Each number is 50 + 15 x the weight over its row's rms, rounded and kept within 0 to 99. Layers, rows and columns count from 0. The size before them is the row's rms in percent of the matrix's.

# layer 5 MLP down, 256x1024, rms 0.199, rows 0-54, columns 384-511
098:05 50 61 51 64 58 50 34 53 62 64 58 72 52 40 35 55 44 70 16 43 39 30 61 38 42 34 54 52 47 28 45 36 58 81 46 54 51 41 45 43 39 36 52 52 67 46 62 19 81 59 49 60 50 57 60 43 38 40 47 44 65 61 12 62 60 21 09 49 54 56 40 46 56 47 27 16 68 30 45 49 57 09 68 42 73 64 42 56 71 43 51 59 49 74 58 13 63 74 55 39 42 54 77 75 58 50 66 51 54 12 43 49 52 46 30 57 31 41 53 57 32 51 34 69 41 73 32
100:37 41 46 69 60 41 51 37 56 79 71 30 46 48 62 64 69 86 77 39 65 56 38 64 85 48 40 70 13 46 50 44 39 12 38 79 52 54 55 46 32 53 23 43 72 55 89 53 58 70 82 47 48 67 55 33 39 32 51 68 34 35 48 80 43 67 46 29 55 65 68 47 15 46 39 65 70 64 52 59 37 63 60 70 64 74 33 68 60 26 67 54 51 38 72 43 66 55 54 45 34 72 52 28 43 59 64 64 55 61 29 40 48 88 50 72 25 56 46 65 41 36 71 52 65 47 57 44
099:36 33 61 40 61 50 50 67 46 48 31 63 72 51 37 37 43 38 52 57 47 59 55 22 60 49 51 30 56 38 60 40 35 46 40 29 26 60 55 80 81 41 56 21 71 43 88 70 47 61 33 59 41 42 38 70 44 74 37 28 37 44 42 62 71 60 51 66 49 50 44 72 62 57 51 21 67 45 42 68 29 49 60 43 48 79 47 60 58 34 50 39 31 78 36 45 31 56 46 47 68 38 79 66 46 55 51 34 51 71 40 62 54 57 51 46 92 41 32 60 23 50 43 46 59 54 58 36
100:47 49 64 48 42 20 06 58 57 43 45 27 45 32 40 44 31 59 47 42 43 64 49 57 74 56 44 36 64 75 64 61 63 44 40 57 43 38 67 47 51 33 72 67 54 32 50 52 12 25 27 40 50 66 68 52 69 77 38 62 39 55 50 55 43 55 43 61 56 54 38 43 72 42 45 66 41 70 68 34 16 24 36 62 50 51 39 30 44 60 38 21 54 50 25 76 58 60 41 53 56 27 66 60 62 67 63 59 75 67 20 44 52 41 38 54 49 51 37 52 67 57 75 59 66 32 30 59
106:49 72 43 34 56 24 22 47 55 54 52 60 41 39 54 42 53 67 57 42 54 42 57 27 38 67 41 56 23 29 49 11 40 08 65 46 51 26 46 56 56 43 58 49 09 64 69 60 56 53 57 37 51 01 50 28 40 52 65 56 49 53 53 65 47 57 55 41 49 52 68 60 52 66 63 49 85 37 51 54 49 67 66 42 54 36 38 67 50 42 39 45 51 50 19 40 65 78 25 56 62 68 27 53 30 39 71 76 44 55 75 45 78 50 47 41 17 28 47 48 46 55 59 47 61 55 72 55
100:37 68 39 52 50 30 30 56 56 47 40 32 61 35 27 40 59 40 55 55 43 60 47 47 57 16 37 64 47 61 47 31 65 69 57 38 52 48 46 49 45 58 53 51 40 30 24 30 34 47 38 57 35 51 49 54 49 45 66 47 43 33 51 54 61 58 69 62 49 21 55 48 50 24 45 43 31 30 39 49 39 57 62 59 57 86 41 32 54 60 47 17 47 61 55 57 13 68 45 56 40 23 72 56 63 55 44 35 76 79 54 67 43 75 50 23 50 46 68 41 49 65 59 47 56 46 53 40
100:39 44 54 45 32 64 63 47 47 76 55 39 28 60 51 73 31 81 68 44 57 35 38 52 48 64 48 57 54 53 35 41 41 51 59 51 52 62 53 47 41 42 66 60 36 53 50 16 53 52 55 54 47 42 56 34 29 40 54 54 43 50 47 60 25 37 52 56 40 66 65 36 70 69 52 50 52 54 40 29 39 66 65 72 60 22 60 48 67 63 83 22 51 38 28 52 67 80 38 45 59 58 49 58 28 39 78 17 62 51 76 40 51 79 64 39 63 47 83 53 50 45 59 53 37 56 51 50
101:38 64 48 37 52 66 57 67 51 26 48 60 58 34 44 62 55 71 36 34 64 59 42 49 30 64 79 47 37 69 47 57 46 36 33 35 66 37 38 61 42 89 48 34 53 61 72 68 60 64 42 35 34 45 74 26 75 35 45 57 31 57 37 59 55 46 62 60 54 37 70 63 46 53 39 53 41 42 34 67 38 47 42 58 23 62 66 53 59 70 56 45 42 51 39 51 61 40 37 47 48 43 56 26 33 70 06 43 49 69 63 71 51 45 35 29 35 54 56 48 44 52 31 48 51 45 65 56
093:65 61 65 43 54 78 60 53 39 49 43 55 50 66 47 37 19 43 71 61 66 55 55 33 42 36 50 22 57 37 31 41 74 53 27 54 62 42 69 56 42 53 23 69 32 52 46 43 36 54 64 57 47 47 62 38 64 72 60 86 47 25 52 58 65 47 57 41 64 30 65 67 54 46 59 49 89 54 48 18 31 81 38 69 44 53 27 71 53 30 56 29 62 60 53 67 24 36 51 36 73 28 45 43 61 46 42 44 39 55 54 32 40 37 65 81 55 58 60 57 70 76 57 39 50 38 42 47
098:32 55 63 42 34 72 64 43 76 53 33 48 46 55 49 48 76 45 71 59 53 42 43 46 45 57 17 52 15 53 75 54 56 61 56 62 52 87 40 61 57 50 48 60 63 64 41 22 66 36 59 36 47 39 34 57 54 68 52 56 56 64 27 33 65 64 44 42 69 71 52 37 51 69 34 17 52 60 37 33 54 51 19 55 60 41 75 40 23 54 53 37 51 76 47 50 71 58 53 54 68 34 45 28 34 58 47 33 45 45 43 61 61 46 57 51 53 57 56 48 35 78 71 58 34 72 70 57
104:68 39 59 48 36 62 65 68 32 52 55 49 45 58 47 56 75 52 69 48 69 70 41 93 16 52 44 36 44 25 49 58 36 39 63 58 41 44 31 44 61 85 48 45 60 54 63 71 59 55 68 48 57 72 65 46 60 27 73 48 18 25 63 68 54 67 34 65 52 56 37 50 66 73 75 42 56 47 48 49 59 36 46 25 47 15 18 32 46 47 74 25 27 44 62 34 36 54 39 90 56 67 36 56 41 59 55 44 40 67 44 22 57 43 50 48 57 53 47 19 58 51 33 44 40 51 72 57
105:38 31 40 81 45 25 41 36 50 50 50 50 71 33 66 53 35 50 40 57 83 54 42 77 27 75 60 79 44 22 67 37 69 71 11 59 63 67 24 34 34 45 49 38 45 69 68 66 56 54 33 80 55 65 40 29 54 33 24 39 68 31 40 35 68 60 47 45 19 46 34 55 40 44 38 57 67 35 54 47 63 27 56 98 59 39 43 65 39 62 77 65 17 27 72 50 61 57 53 46 41 34 06 73 31 45 55 61 55 64 48 46 56 37 35 50 48 37 43 45 57 51 51 34 25 50 34 33
098:57 51 47 43 18 46 52 50 32 38 71 51 35 46 65 62 55 83 55 50 43 54 90 64 56 47 48 38 51 67 43 68 25 41 55 49 51 18 57 69 45 96 69 58 73 48 52 63 39 37 67 74 53 61 51 26 61 48 49 51 16 61 74 17 68 32 51 21 38 32 68 47 21 39 33 52 63 49 43 47 52 30 40 79 41 61 35 47 76 42 31 51 67 31 45 82 77 41 44 56 68 37 41 57 46 64 68 68 48 47 57 54 51 26 64 65 64 74 65 52 57 52 62 61 54 39 45 57
097:60 55 53 33 43 32 48 48 55 49 44 61 53 59 30 58 60 62 41 54 38 43 71 38 70 61 45 40 69 46 51 54 58 61 32 46 66 43 54 23 12 41 60 60 40 43 58 49 37 60 54 48 50 47 48 68 24 43 61 28 44 71 48 69 37 73 40 44 08 40 67 51 44 58 49 51 38 49 63 61 37 17 32 51 57 76 32 46 60 52 81 48 36 58 49 30 76 46 56 27 51 58 59 70 42 24 64 31 35 63 47 46 41 66 74 74 50 54 70 48 36 43 56 61 32 57 63 44
102:63 54 63 53 55 57 55 44 54 54 45 26 39 75 44 53 55 44 77 46 62 03 53 54 53 45 66 34 63 67 53 58 43 36 60 55 46 61 56 66 44 97 37 76 52 77 45 41 59 53 45 21 50 64 42 44 68 21 79 45 66 60 36 59 40 69 70 67 42 56 52 42 46 62 40 52 31 58 48 38 26 67 76 61 46 61 55 57 78 64 65 86 55 48 32 34 57 79 53 19 19 26 59 43 65 46 43 65 55 72 45 50 71 43 40 59 52 48 55 53 56 58 73 48 62 31 36 49
101:55 60 55 46 71 57 33 56 50 50 67 51 42 68 48 58 61 50 48 48 88 42 43 64 61 58 51 65 63 55 26 46 45 72 64 49 63 37 63 62 25 37 62 47 32 71 49 69 24 54 16 46 40 71 49 74 50 53 42 63 36 49 34 79 75 27 65 57 62 57 58 56 73 39 38 37 82 62 78 46 34 44 55 40 52 38 42 61 41 45 46 64 60 62 45 32 64 83 53 64 42 65 52 58 42 56 68 36 36 52 71 46 56 25 57 38 84 40 64 55 42 35 45 37 61 51 58 78
095:53 36 43 61 18 29 38 59 49 63 47 18 46 40 60 44 55 63 68 61 46 44 55 44 72 55 68 57 57 48 31 44 63 73 77 62 54 45 53 63 67 29 69 45 41 60 57 56 64 58 51 47 67 68 37 57 50 58 56 26 52 50 44 52 58 46 53 56 41 25 57 55 50 56 64 36 52 42 27 53 75 52 49 34 53 38 46 55 70 45 44 46 65 53 69 43 48 63 66 52 57 53 51 69 59 73 35 40 25 36 39 53 97 57 55 74 51 62 62 54 73 61 55 32 14 24 81 47
096:24 57 38 36 56 81 58 38 48 50 56 31 58 62 30 46 69 45 39 44 47 46 72 31 50 53 57 67 60 84 78 48 51 42 22 59 36 55 43 54 49 49 51 73 62 16 35 26 12 15 45 61 44 41 54 62 66 22 68 32 38 44 47 60 67 46 48 47 54 44 75 50 56 51 62 31 39 54 32 55 70 47 42 35 59 73 63 21 45 48 41 45 33 24 47 46 47 45 74 44 74 45 57 58 83 54 34 50 25 52 52 66 61 30 48 52 31 09 52 32 62 44 55 46 53 62 37 50
101:63 13 48 41 42 35 64 48 47 37 28 29 54 28 43 56 58 41 50 46 82 44 62 58 61 42 53 21 73 25 64 30 53 86 54 35 25 45 65 37 70 35 64 51 61 35 36 45 56 53 39 37 80 47 23 18 62 64 40 44 60 27 60 23 30 60 41 85 61 50 41 69 74 19 60 42 35 57 57 52 53 30 44 43 49 63 59 35 37 53 62 78 41 62 53 57 55 24 28 54 59 52 76 38 45 53 67 42 44 36 50 56 44 31 76 41 45 57 55 57 59 63 37 60 94 32 61 54
099:50 16 34 43 38 56 49 52 52 56 39 33 46 43 42 48 51 87 49 34 26 61 50 26 70 36 41 48 31 46 49 58 55 50 43 49 76 62 53 59 58 52 68 91 50 48 55 44 50 58 43 44 55 49 80 42 37 27 62 47 36 53 65 29 43 40 44 45 44 60 45 53 48 63 34 58 48 53 40 04 36 19 18 38 40 40 46 39 46 45 12 81 51 52 49 14 64 68 37 41 57 57 55 72 28 53 18 74 49 69 52 99 47 63 70 30 42 66 42 53 56 64 53 69 46 56 25 67
103:83 44 55 60 63 62 30 22 57 59 59 46 31 60 61 19 51 46 48 58 50 26 65 63 68 45 28 67 52 39 53 78 58 73 08 53 47 64 28 53 50 51 46 76 50 22 63 50 55 48 71 53 71 36 54 72 74 73 51 58 67 40 31 75 33 65 67 62 68 61 50 52 38 70 76 45 85 44 59 45 53 19 45 55 47 58 45 42 68 56 47 47 68 29 35 32 57 67 60 50 88 43 55 55 60 38 84 65 63 48 42 43 56 60 59 60 64 49 32 66 54 54 38 21 72 45 38 66
099:64 76 14 36 91 65 47 50 36 43 67 50 73 57 55 32 90 53 37 53 50 41 54 29 81 50 25 50 46 50 61 35 53 71 48 53 32 45 57 54 57 36 54 72 59 48 49 62 57 78 48 55 51 31 65 26 60 71 28 35 64 51 45 55 44 62 59 55 56 49 12 45 70 59 28 54 16 44 42 87 64 50 30 38 80 56 54 41 30 38 41 54 08 45 49 42 56 44 54 50 62 62 52 37 42 30 37 57 73 52 77 67 62 53 46 57 45 64 57 69 50 55 62 58 47 50 54 59
101:92 30 43 41 47 48 59 44 59 67 40 27 36 45 63 31 38 41 39 48 53 35 61 46 50 72 61 44 50 47 35 68 72 58 47 35 66 40 42 74 72 59 67 50 39 35 56 39 22 64 46 52 34 42 62 71 51 45 60 72 38 46 85 75 39 22 53 70 50 41 60 37 59 57 41 65 34 65 64 46 45 35 48 62 39 18 44 40 74 30 59 29 47 42 40 54 23 24 44 57 47 60 44 55 44 55 52 48 45 81 48 36 28 30 42 66 51 54 56 36 69 66 41 49 08 18 56 66
099:74 54 54 44 40 62 52 59 60 52 64 45 65 56 81 44 54 80 62 20 35 06 56 45 55 65 60 45 50 32 77 51 61 40 31 61 46 50 58 41 77 67 77 55 45 44 41 47 36 58 54 64 42 46 58 76 51 76 47 82 77 43 50 62 47 29 53 67 55 37 46 62 46 55 48 35 47 53 55 29 51 78 35 20 36 30 36 53 02 61 47 10 69 25 56 46 59 61 73 48 44 59 34 60 73 57 15 53 45 40 37 85 52 46 37 52 65 50 48 39 51 63 57 64 30 52 39 42
103:44 55 49 60 52 74 26 74 46 49 52 49 43 43 84 83 37 49 39 49 69 62 20 50 55 57 54 42 55 32 68 50 49 39 44 52 44 99 33 53 63 39 80 34 58 48 54 29 49 53 37 99 32 25 37 73 64 34 64 78 61 60 29 39 36 41 66 49 57 59 47 50 50 64 28 52 47 56 46 36 62 28 09 54 71 66 52 59 70 38 53 48 49 48 40 51 35 36 40 40 49 59 21 32 41 47 56 48 54 57 41 33 35 69 36 61 18 43 47 51 49 41 25 65 55 74 58 33
102:80 42 76 36 54 53 66 64 07 46 28 31 19 40 57 67 35 67 26 29 39 52 79 44 50 80 61 48 63 52 47 61 58 74 51 61 48 26 49 47 65 50 55 45 71 65 69 52 50 57 27 53 46 54 34 59 64 55 52 55 61 24 43 79 41 39 22 54 41 50 34 02 59 56 44 35 59 66 51 37 18 63 46 45 37 53 48 40 46 27 48 55 57 34 51 64 64 54 51 49 46 46 39 26 26 28 60 30 60 60 05 25 41 57 46 66 68 50 45 44 57 29 44 50 45 41 41 45
100:29 58 50 46 55 63 58 91 60 30 37 29 24 53 61 41 35 28 57 66 43 53 41 43 66 48 24 49 60 47 69 47 46 47 61 48 39 73 72 73 58 17 48 65 59 70 64 72 68 61 53 49 20 55 32 67 36 44 61 67 66 44 62 45 46 48 58 51 52 69 54 31 82 36 77 52 64 58 53 67 41 57 43 39 50 45 60 75 67 65 64 67 59 61 54 20 30 40 45 51 57 59 40 24 28 56 47 44 51 69 45 62 49 63 34 56 65 46 51 58 80 65 34 52 80 46 57 33
099:38 18 46 56 42 45 37 57 65 59 63 47 48 63 86 73 43 62 60 33 44 06 65 41 34 65 64 23 54 49 62 65 34 40 50 38 82 45 61 39 61 45 68 46 67 31 44 60 51 53 53 36 38 58 62 76 30 44 54 36 57 64 49 32 41 56 56 64 24 62 65 23 35 56 71 48 48 51 14 59 51 50 68 64 68 82 39 46 35 41 50 61 28 71 69 38 68 69 43 59 59 55 39 48 32 50 80 41 65 63 74 31 49 41 70 38 49 29 68 45 68 43 57 46 36 48 37 69
102:51 64 48 54 57 51 58 42 39 58 38 49 73 21 58 43 43 70 47 57 32 34 96 56 86 49 29 81 52 66 36 44 24 36 52 48 29 44 62 50 56 32 89 75 60 42 37 62 48 32 31 30 49 44 48 37 61 47 50 54 17 64 37 08 58 57 33 76 42 56 42 58 09 54 51 64 50 44 40 58 60 73 39 70 33 57 67 47 44 48 69 26 61 92 38 58 37 57 83 28 66 61 37 32 59 38 57 64 62 63 28 71 30 37 49 36 48 61 55 66 39 60 44 52 43 65 69 28
095:19 64 34 70 64 42 74 53 65 42 47 59 46 47 50 65 93 50 49 46 51 41 36 41 19 57 63 42 54 61 35 52 55 59 63 56 48 55 40 44 51 50 63 46 40 46 33 58 38 58 07 56 50 37 59 45 41 27 40 59 84 57 55 40 46 36 51 46 34 29 25 62 47 57 37 16 39 35 58 75 68 68 52 75 51 42 81 37 59 49 53 29 61 69 32 69 36 17 20 78 27 64 36 58 60 62 53 48 61 55 53 46 63 26 73 58 52 39 61 51 48 77 42 50 08 48 50 32
099:53 45 67 75 35 53 33 24 46 40 46 48 69 51 58 32 54 46 28 21 70 29 53 99 52 60 64 45 68 51 57 37 70 49 24 66 47 32 40 48 46 42 61 39 25 45 47 64 45 29 60 32 37 18 38 23 40 49 61 61 51 57 44 39 76 78 48 44 60 37 11 53 49 53 30 47 28 42 38 54 42 43 70 75 48 51 56 48 43 49 61 92 58 42 57 58 37 46 71 70 39 33 39 62 45 38 30 41 51 24 36 30 59 40 38 47 47 36 42 81 35 53 67 39 54 37 43 47
099:27 60 37 48 57 35 64 32 61 36 52 53 69 43 49 63 69 66 43 51 57 68 44 43 48 30 56 69 64 29 45 46 49 35 09 50 48 45 76 68 71 33 31 47 75 59 28 32 55 57 63 31 19 46 28 43 44 72 39 21 52 54 51 41 56 61 57 69 78 33 28 61 49 48 25 51 38 59 66 70 43 63 74 56 86 30 37 52 35 41 39 54 50 49 65 73 72 49 43 36 52 59 64 26 48 18 45 35 36 72 47 39 55 43 44 62 67 66 56 31 68 44 48 42 43 44 63 19
097:68 37 95 53 29 30 47 67 57 53 48 37 61 54 42 41 55 48 48 54 36 84 32 58 49 45 72 41 71 38 70 37 47 41 43 43 27 39 27 68 47 59 45 18 62 48 41 23 76 45 18 62 66 33 52 53 58 64 43 39 39 64 37 69 64 51 44 42 42 46 49 71 44 48 41 57 36 50 58 54 34 50 33 76 79 36 93 58 18 42 44 19 40 40 70 58 43 55 53 34 40 38 72 58 33 68 36 41 47 40 63 21 42 43 50 48 36 56 61 39 66 67 39 16 29 45 43 63
102:54 26 59 35 57 42 66 34 52 54 56 41 16 79 46 58 56 32 49 36 50 53 41 57 23 52 53 71 34 19 51 56 47 58 62 51 67 19 57 12 51 41 70 19 69 46 61 43 37 47 41 52 44 54 67 59 40 44 70 54 47 65 75 31 42 43 28 54 30 40 56 66 85 71 33 43 68 67 52 76 72 50 38 28 15 50 43 67 51 69 45 52 46 51 46 70 49 47 39 33 44 29 59 49 00 65 41 64 64 54 67 41 49 46 48 49 43 67 70 47 28 60 25 59 42 34 27 46
096:55 55 49 60 50 38 37 27 60 55 42 52 51 45 25 51 72 63 56 34 35 66 71 48 54 33 39 37 42 13 58 24 26 44 53 33 38 78 42 51 47 36 25 55 52 58 53 68 51 24 61 39 64 64 35 84 59 51 56 26 49 68 59 42 44 38 39 29 70 60 53 70 58 54 58 42 65 53 48 76 60 59 55 52 45 56 50 43 28 21 43 41 47 68 90 66 72 34 47 43 61 55 78 52 58 47 60 48 35 53 74 58 44 57 27 30 47 52 32 31 56 74 82 49 51 39 63 43
099:40 66 55 27 35 56 41 62 51 47 33 47 51 36 47 66 19 56 55 66 76 53 89 78 36 23 74 54 34 35 43 56 52 42 51 45 54 65 61 66 53 62 65 68 54 51 01 90 36 45 61 53 21 44 52 25 55 34 65 53 58 17 68 33 36 42 42 58 55 43 47 76 23 55 40 26 37 47 39 55 25 58 74 84 64 57 62 52 29 63 44 35 61 45 53 50 79 33 34 30 60 49 55 43 78 54 62 56 48 52 34 65 37 53 40 55 53 46 46 57 47 38 63 30 79 59 57 56
100:54 58 52 47 65 66 49 41 50 85 54 55 19 61 65 49 45 49 54 43 66 30 40 67 62 47 43 63 53 20 47 62 29 55 25 68 57 60 39 35 49 83 28 52 53 46 77 79 22 70 89 44 39 39 54 32 56 49 56 56 66 53 39 43 77 63 13 49 25 41 58 54 55 64 51 53 43 81 68 33 36 41 61 59 37 09 60 42 63 70 41 37 47 38 51 47 30 60 52 68 72 57 55 33 44 55 36 60 58 60 48 40 55 51 47 29 41 39 35 51 54 29 59 64 80 44 74 36
099:20 56 60 66 60 62 57 70 26 43 52 56 53 50 59 46 55 63 38 75 30 68 18 39 66 33 59 44 58 63 47 41 52 47 36 48 57 46 57 75 61 28 55 56 49 32 43 53 53 48 45 65 40 59 32 67 58 52 33 36 37 64 53 59 46 46 69 14 60 37 91 26 27 36 21 36 50 61 50 49 42 55 74 44 32 36 50 50 56 72 32 36 37 47 58 43 41 47 39 54 52 51 46 61 65 47 54 50 50 60 52 62 53 33 44 76 38 49 39 67 53 39 68 78 26 73 61 32
100:72 44 44 36 45 59 54 29 69 76 45 96 51 46 66 68 32 60 49 56 73 44 78 52 53 53 66 57 49 51 56 70 53 36 20 76 61 39 50 62 47 73 51 45 49 76 63 22 45 68 57 45 59 50 52 16 46 40 31 50 46 37 31 32 58 54 19 53 47 47 69 38 40 60 57 74 49 65 64 36 43 86 14 39 50 49 57 57 66 37 31 63 60 77 42 42 54 63 31 14 47 44 44 85 38 42 59 37 54 76 46 50 38 50 27 49 67 73 55 59 52 54 58 52 40 52 37 63
099:39 40 50 48 32 36 33 66 50 72 47 30 57 43 63 61 59 54 26 35 29 43 54 51 55 59 69 58 67 64 39 77 26 83 58 40 53 54 59 52 22 47 56 57 32 47 62 52 54 38 52 52 85 19 29 62 57 63 65 79 63 81 58 47 42 34 55 58 60 42 45 75 42 60 74 29 41 61 47 37 86 44 34 34 22 42 38 76 16 59 44 56 56 45 32 41 45 33 62 44 53 60 47 49 50 39 63 50 49 39 59 34 21 41 50 43 66 57 38 40 62 61 78 25 67 21 15 19
096:32 47 64 41 69 53 57 76 66 51 43 57 55 60 54 48 48 57 56 95 34 27 37 92 56 29 48 46 36 71 41 53 77 87 64 50 00 47 47 59 55 48 43 15 31 30 57 49 47 39 67 55 59 42 47 69 25 42 50 45 57 52 54 30 35 40 40 35 62 25 51 37 79 16 55 64 27 47 40 29 31 54 56 57 31 33 54 41 39 52 71 75 47 61 64 50 49 30 38 32 40 55 50 66 48 53 71 74 54 43 15 29 93 29 70 63 50 14 60 59 36 40 60 63 39 55 54 48
127:37 62 38 36 41 46 59 70 66 18 44 59 46 37 62 33 36 31 42 61 54 57 68 52 61 57 55 40 45 77 45 29 63 46 62 12 32 44 56 35 57 43 61 26 35 56 41 65 42 38 60 52 82 54 33 54 36 39 22 54 43 57 65 60 65 48 64 43 44 36 44 52 58 47 32 61 66 31 56 36 44 36 54 32 45 65 53 65 57 54 48 53 54 46 55 56 26 53 74 36 47 57 65 65 48 51 51 58 52 34 59 67 39 51 71 41 44 55 58 49 53 65 48 27 80 25 64 47
096:62 23 37 59 43 64 98 40 56 65 25 54 68 60 48 37 56 34 36 60 35 61 36 40 63 60 48 72 41 56 47 65 69 44 66 25 46 55 50 34 25 44 59 57 61 37 40 57 35 82 56 35 67 55 71 54 66 38 63 56 63 52 24 39 45 73 55 45 32 37 23 71 64 53 45 20 33 35 43 43 59 29 76 57 50 79 41 58 60 45 62 44 26 40 58 69 72 74 31 69 59 57 28 20 60 43 36 75 51 52 38 52 55 70 73 71 56 41 37 49 18 29 45 61 36 50 17 61
104:60 31 89 73 39 50 22 44 52 77 47 80 71 56 38 53 46 73 61 65 63 41 36 79 37 38 51 60 53 72 43 52 48 59 62 58 65 49 53 33 71 55 61 43 49 51 69 41 67 40 60 49 37 34 59 37 62 71 50 85 41 51 32 55 58 59 37 74 72 34 39 60 64 53 69 36 73 69 40 67 40 56 58 39 61 66 58 54 41 45 26 70 47 79 43 54 38 39 68 69 64 69 82 42 56 49 29 71 42 46 51 63 64 40 51 64 43 34 66 60 51 37 40 61 80 57 54 27
102:70 65 62 73 55 42 24 72 46 33 69 61 33 33 67 62 65 42 42 61 57 47 52 27 46 42 42 44 61 25 68 30 48 62 44 51 57 62 74 42 67 68 43 53 35 43 28 41 55 43 67 58 53 43 72 26 44 41 45 65 20 56 84 23 45 57 31 74 20 40 50 35 28 21 35 80 68 36 59 58 49 34 99 36 33 22 40 80 57 41 64 46 35 62 66 45 43 65 34 52 39 42 46 60 58 71 30 80 64 45 59 51 45 52 48 29 39 32 69 50 65 48 34 42 26 45 30 36
098:61 39 66 80 61 69 63 56 41 47 43 58 35 59 30 00 21 44 42 56 48 47 48 56 35 67 53 29 59 61 18 51 39 36 33 48 52 68 23 75 17 40 39 60 54 37 49 46 65 49 36 27 50 24 43 20 41 46 52 55 14 46 57 60 50 42 39 51 32 35 44 43 34 36 53 28 60 15 58 33 44 45 58 19 51 42 65 65 37 47 59 55 30 23 31 40 52 26 45 49 65 64 48 34 65 39 40 39 58 61 66 56 34 52 44 33 72 46 81 46 44 54 31 49 51 63 70 46
100:59 46 24 50 41 43 76 46 48 35 69 26 47 54 37 55 50 70 39 71 25 22 55 61 39 54 24 65 64 44 62 32 63 39 41 47 58 51 49 56 62 88 47 57 50 42 62 37 42 45 51 57 65 52 39 71 65 63 58 24 50 48 55 63 51 29 47 60 64 36 65 53 30 41 33 39 48 44 55 33 32 62 49 51 56 71 72 56 54 32 58 30 31 65 78 76 52 74 32 33 39 39 70 51 49 48 65 42 27 26 53 35 57 59 57 66 62 55 47 45 88 54 52 57 58 48 31 70
100:51 63 23 60 66 73 19 61 50 66 39 14 52 71 51 25 30 53 55 59 55 49 45 58 67 66 59 23 40 38 50 56 64 38 37 24 83 56 57 51 49 63 19 55 55 45 58 65 77 21 49 21 42 55 36 87 45 67 57 38 54 47 40 61 46 52 22 41 43 40 27 56 86 54 64 39 59 23 38 78 63 55 55 29 71 57 63 54 32 25 14 73 60 36 56 67 59 40 26 20 57 65 42 67 47 49 46 51 40 61 36 57 44 44 82 42 69 50 48 39 54 45 68 64 66 56 46 57
096:43 36 71 40 48 77 35 54 41 67 52 80 44 48 58 62 29 50 68 38 43 68 58 58 56 28 71 47 38 56 55 53 86 25 73 63 37 49 32 71 36 42 39 59 37 52 43 35 26 67 52 56 50 54 77 83 56 28 61 41 34 58 37 62 48 45 74 45 41 57 42 57 65 67 54 66 46 74 93 89 70 61 91 66 40 32 61 58 53 42 49 74 23 37 64 42 39 61 56 84 30 51 28 38 76 66 69 28 41 48 53 57 72 61 61 61 42 41 47 36 45 61 42 54 44 51 59 78
102:58 52 52 42 53 46 16 47 43 43 44 47 48 69 68 45 37 69 46 49 18 32 20 41 38 25 48 46 46 61 63 30 41 26 47 41 17 10 56 67 35 63 25 57 40 31 55 44 49 68 71 60 38 41 32 55 31 47 52 36 54 73 43 68 66 48 45 61 44 43 45 54 31 24 52 16 26 41 51 42 62 31 60 56 21 41 55 40 65 31 46 51 46 66 43 61 34 56 34 54 49 66 35 62 61 44 50 41 40 28 63 40 43 23 59 32 43 42 22 41 62 75 19 39 52 32 23 68
100:42 42 63 48 41 65 52 68 71 55 55 31 33 50 67 71 17 75 51 60 47 58 52 62 50 34 35 55 09 49 45 26 51 55 36 50 50 71 62 60 55 56 36 53 37 36 61 14 22 46 57 60 47 27 57 52 30 42 41 46 63 56 36 86 26 36 73 52 51 41 39 52 47 64 37 56 58 53 52 47 58 52 43 31 57 24 39 60 51 55 63 63 70 61 68 45 46 59 51 76 70 36 33 29 41 49 38 44 65 46 62 58 56 54 46 60 65 55 38 75 62 70 36 43 30 61 31 35
100:65 61 66 49 43 40 69 28 66 36 67 34 57 35 62 40 40 63 49 44 69 53 25 59 44 46 25 33 42 52 51 13 46 69 56 51 37 45 61 46 48 39 41 49 77 43 20 76 50 49 48 57 67 84 74 65 49 37 43 50 48 29 39 52 45 37 51 20 46 48 54 46 27 66 32 59 46 56 45 56 58 13 75 32 65 37 49 18 51 58 63 15 41 48 54 55 70 46 51 53 32 17 42 19 08 63 85 26 57 52 63 44 45 40 54 36 63 55 22 44 52 56 53 44 34 61 40 66
098:53 60 47 59 40 53 48 56 34 50 74 43 37 71 59 63 37 63 31 45 65 39 60 44 48 18 49 37 50 35 46 39 53 68 54 33 59 49 29 55 72 44 46 48 25 40 69 52 52 52 77 72 48 46 37 29 29 63 55 74 47 39 75 51 73 51 70 66 36 47 62 51 56 68 51 49 64 41 49 37 92 54 60 57 37 56 37 46 47 46 83 45 51 41 60 56 38 46 57 78 79 54 57 65 40 47 35 68 66 28 32 54 55 57 58 35 46 38 45 40 24 46 54 41 41 71 35 57
097:55 45 33 60 61 46 67 64 63 50 45 57 48 34 53 79 45 29 68 75 76 41 45 63 70 48 51 37 58 41 33 36 75 69 34 69 62 78 33 46 53 42 15 39 31 66 35 26 59 53 58 21 68 80 18 50 53 10 49 43 71 65 59 49 49 53 48 56 45 44 71 25 60 43 46 31 39 33 53 64 31 67 56 52 37 36 39 26 50 59 54 43 49 48 44 57 29 63 57 41 31 89 44 43 32 41 21 55 65 51 39 30 38 42 32 21 79 43 51 62 56 52 05 43 65 67 41 35
094:65 74 62 77 57 47 39 60 42 68 58 58 68 51 77 58 45 25 67 69 67 71 36 44 45 67 62 38 38 62 52 58 33 51 25 65 41 85 63 44 29 49 58 37 54 53 33 58 45 77 60 48 35 57 67 59 54 36 70 48 54 61 51 55 76 24 29 61 45 35 37 34 65 72 41 57 61 63 46 65 43 37 56 64 39 52 38 36 41 52 37 64 58 64 56 99 50 53 61 45 50 35 42 58 43 38 66 32 85 52 54 56 42 50 34 42 55 57 42 64 75 45 62 70 55 60 66 45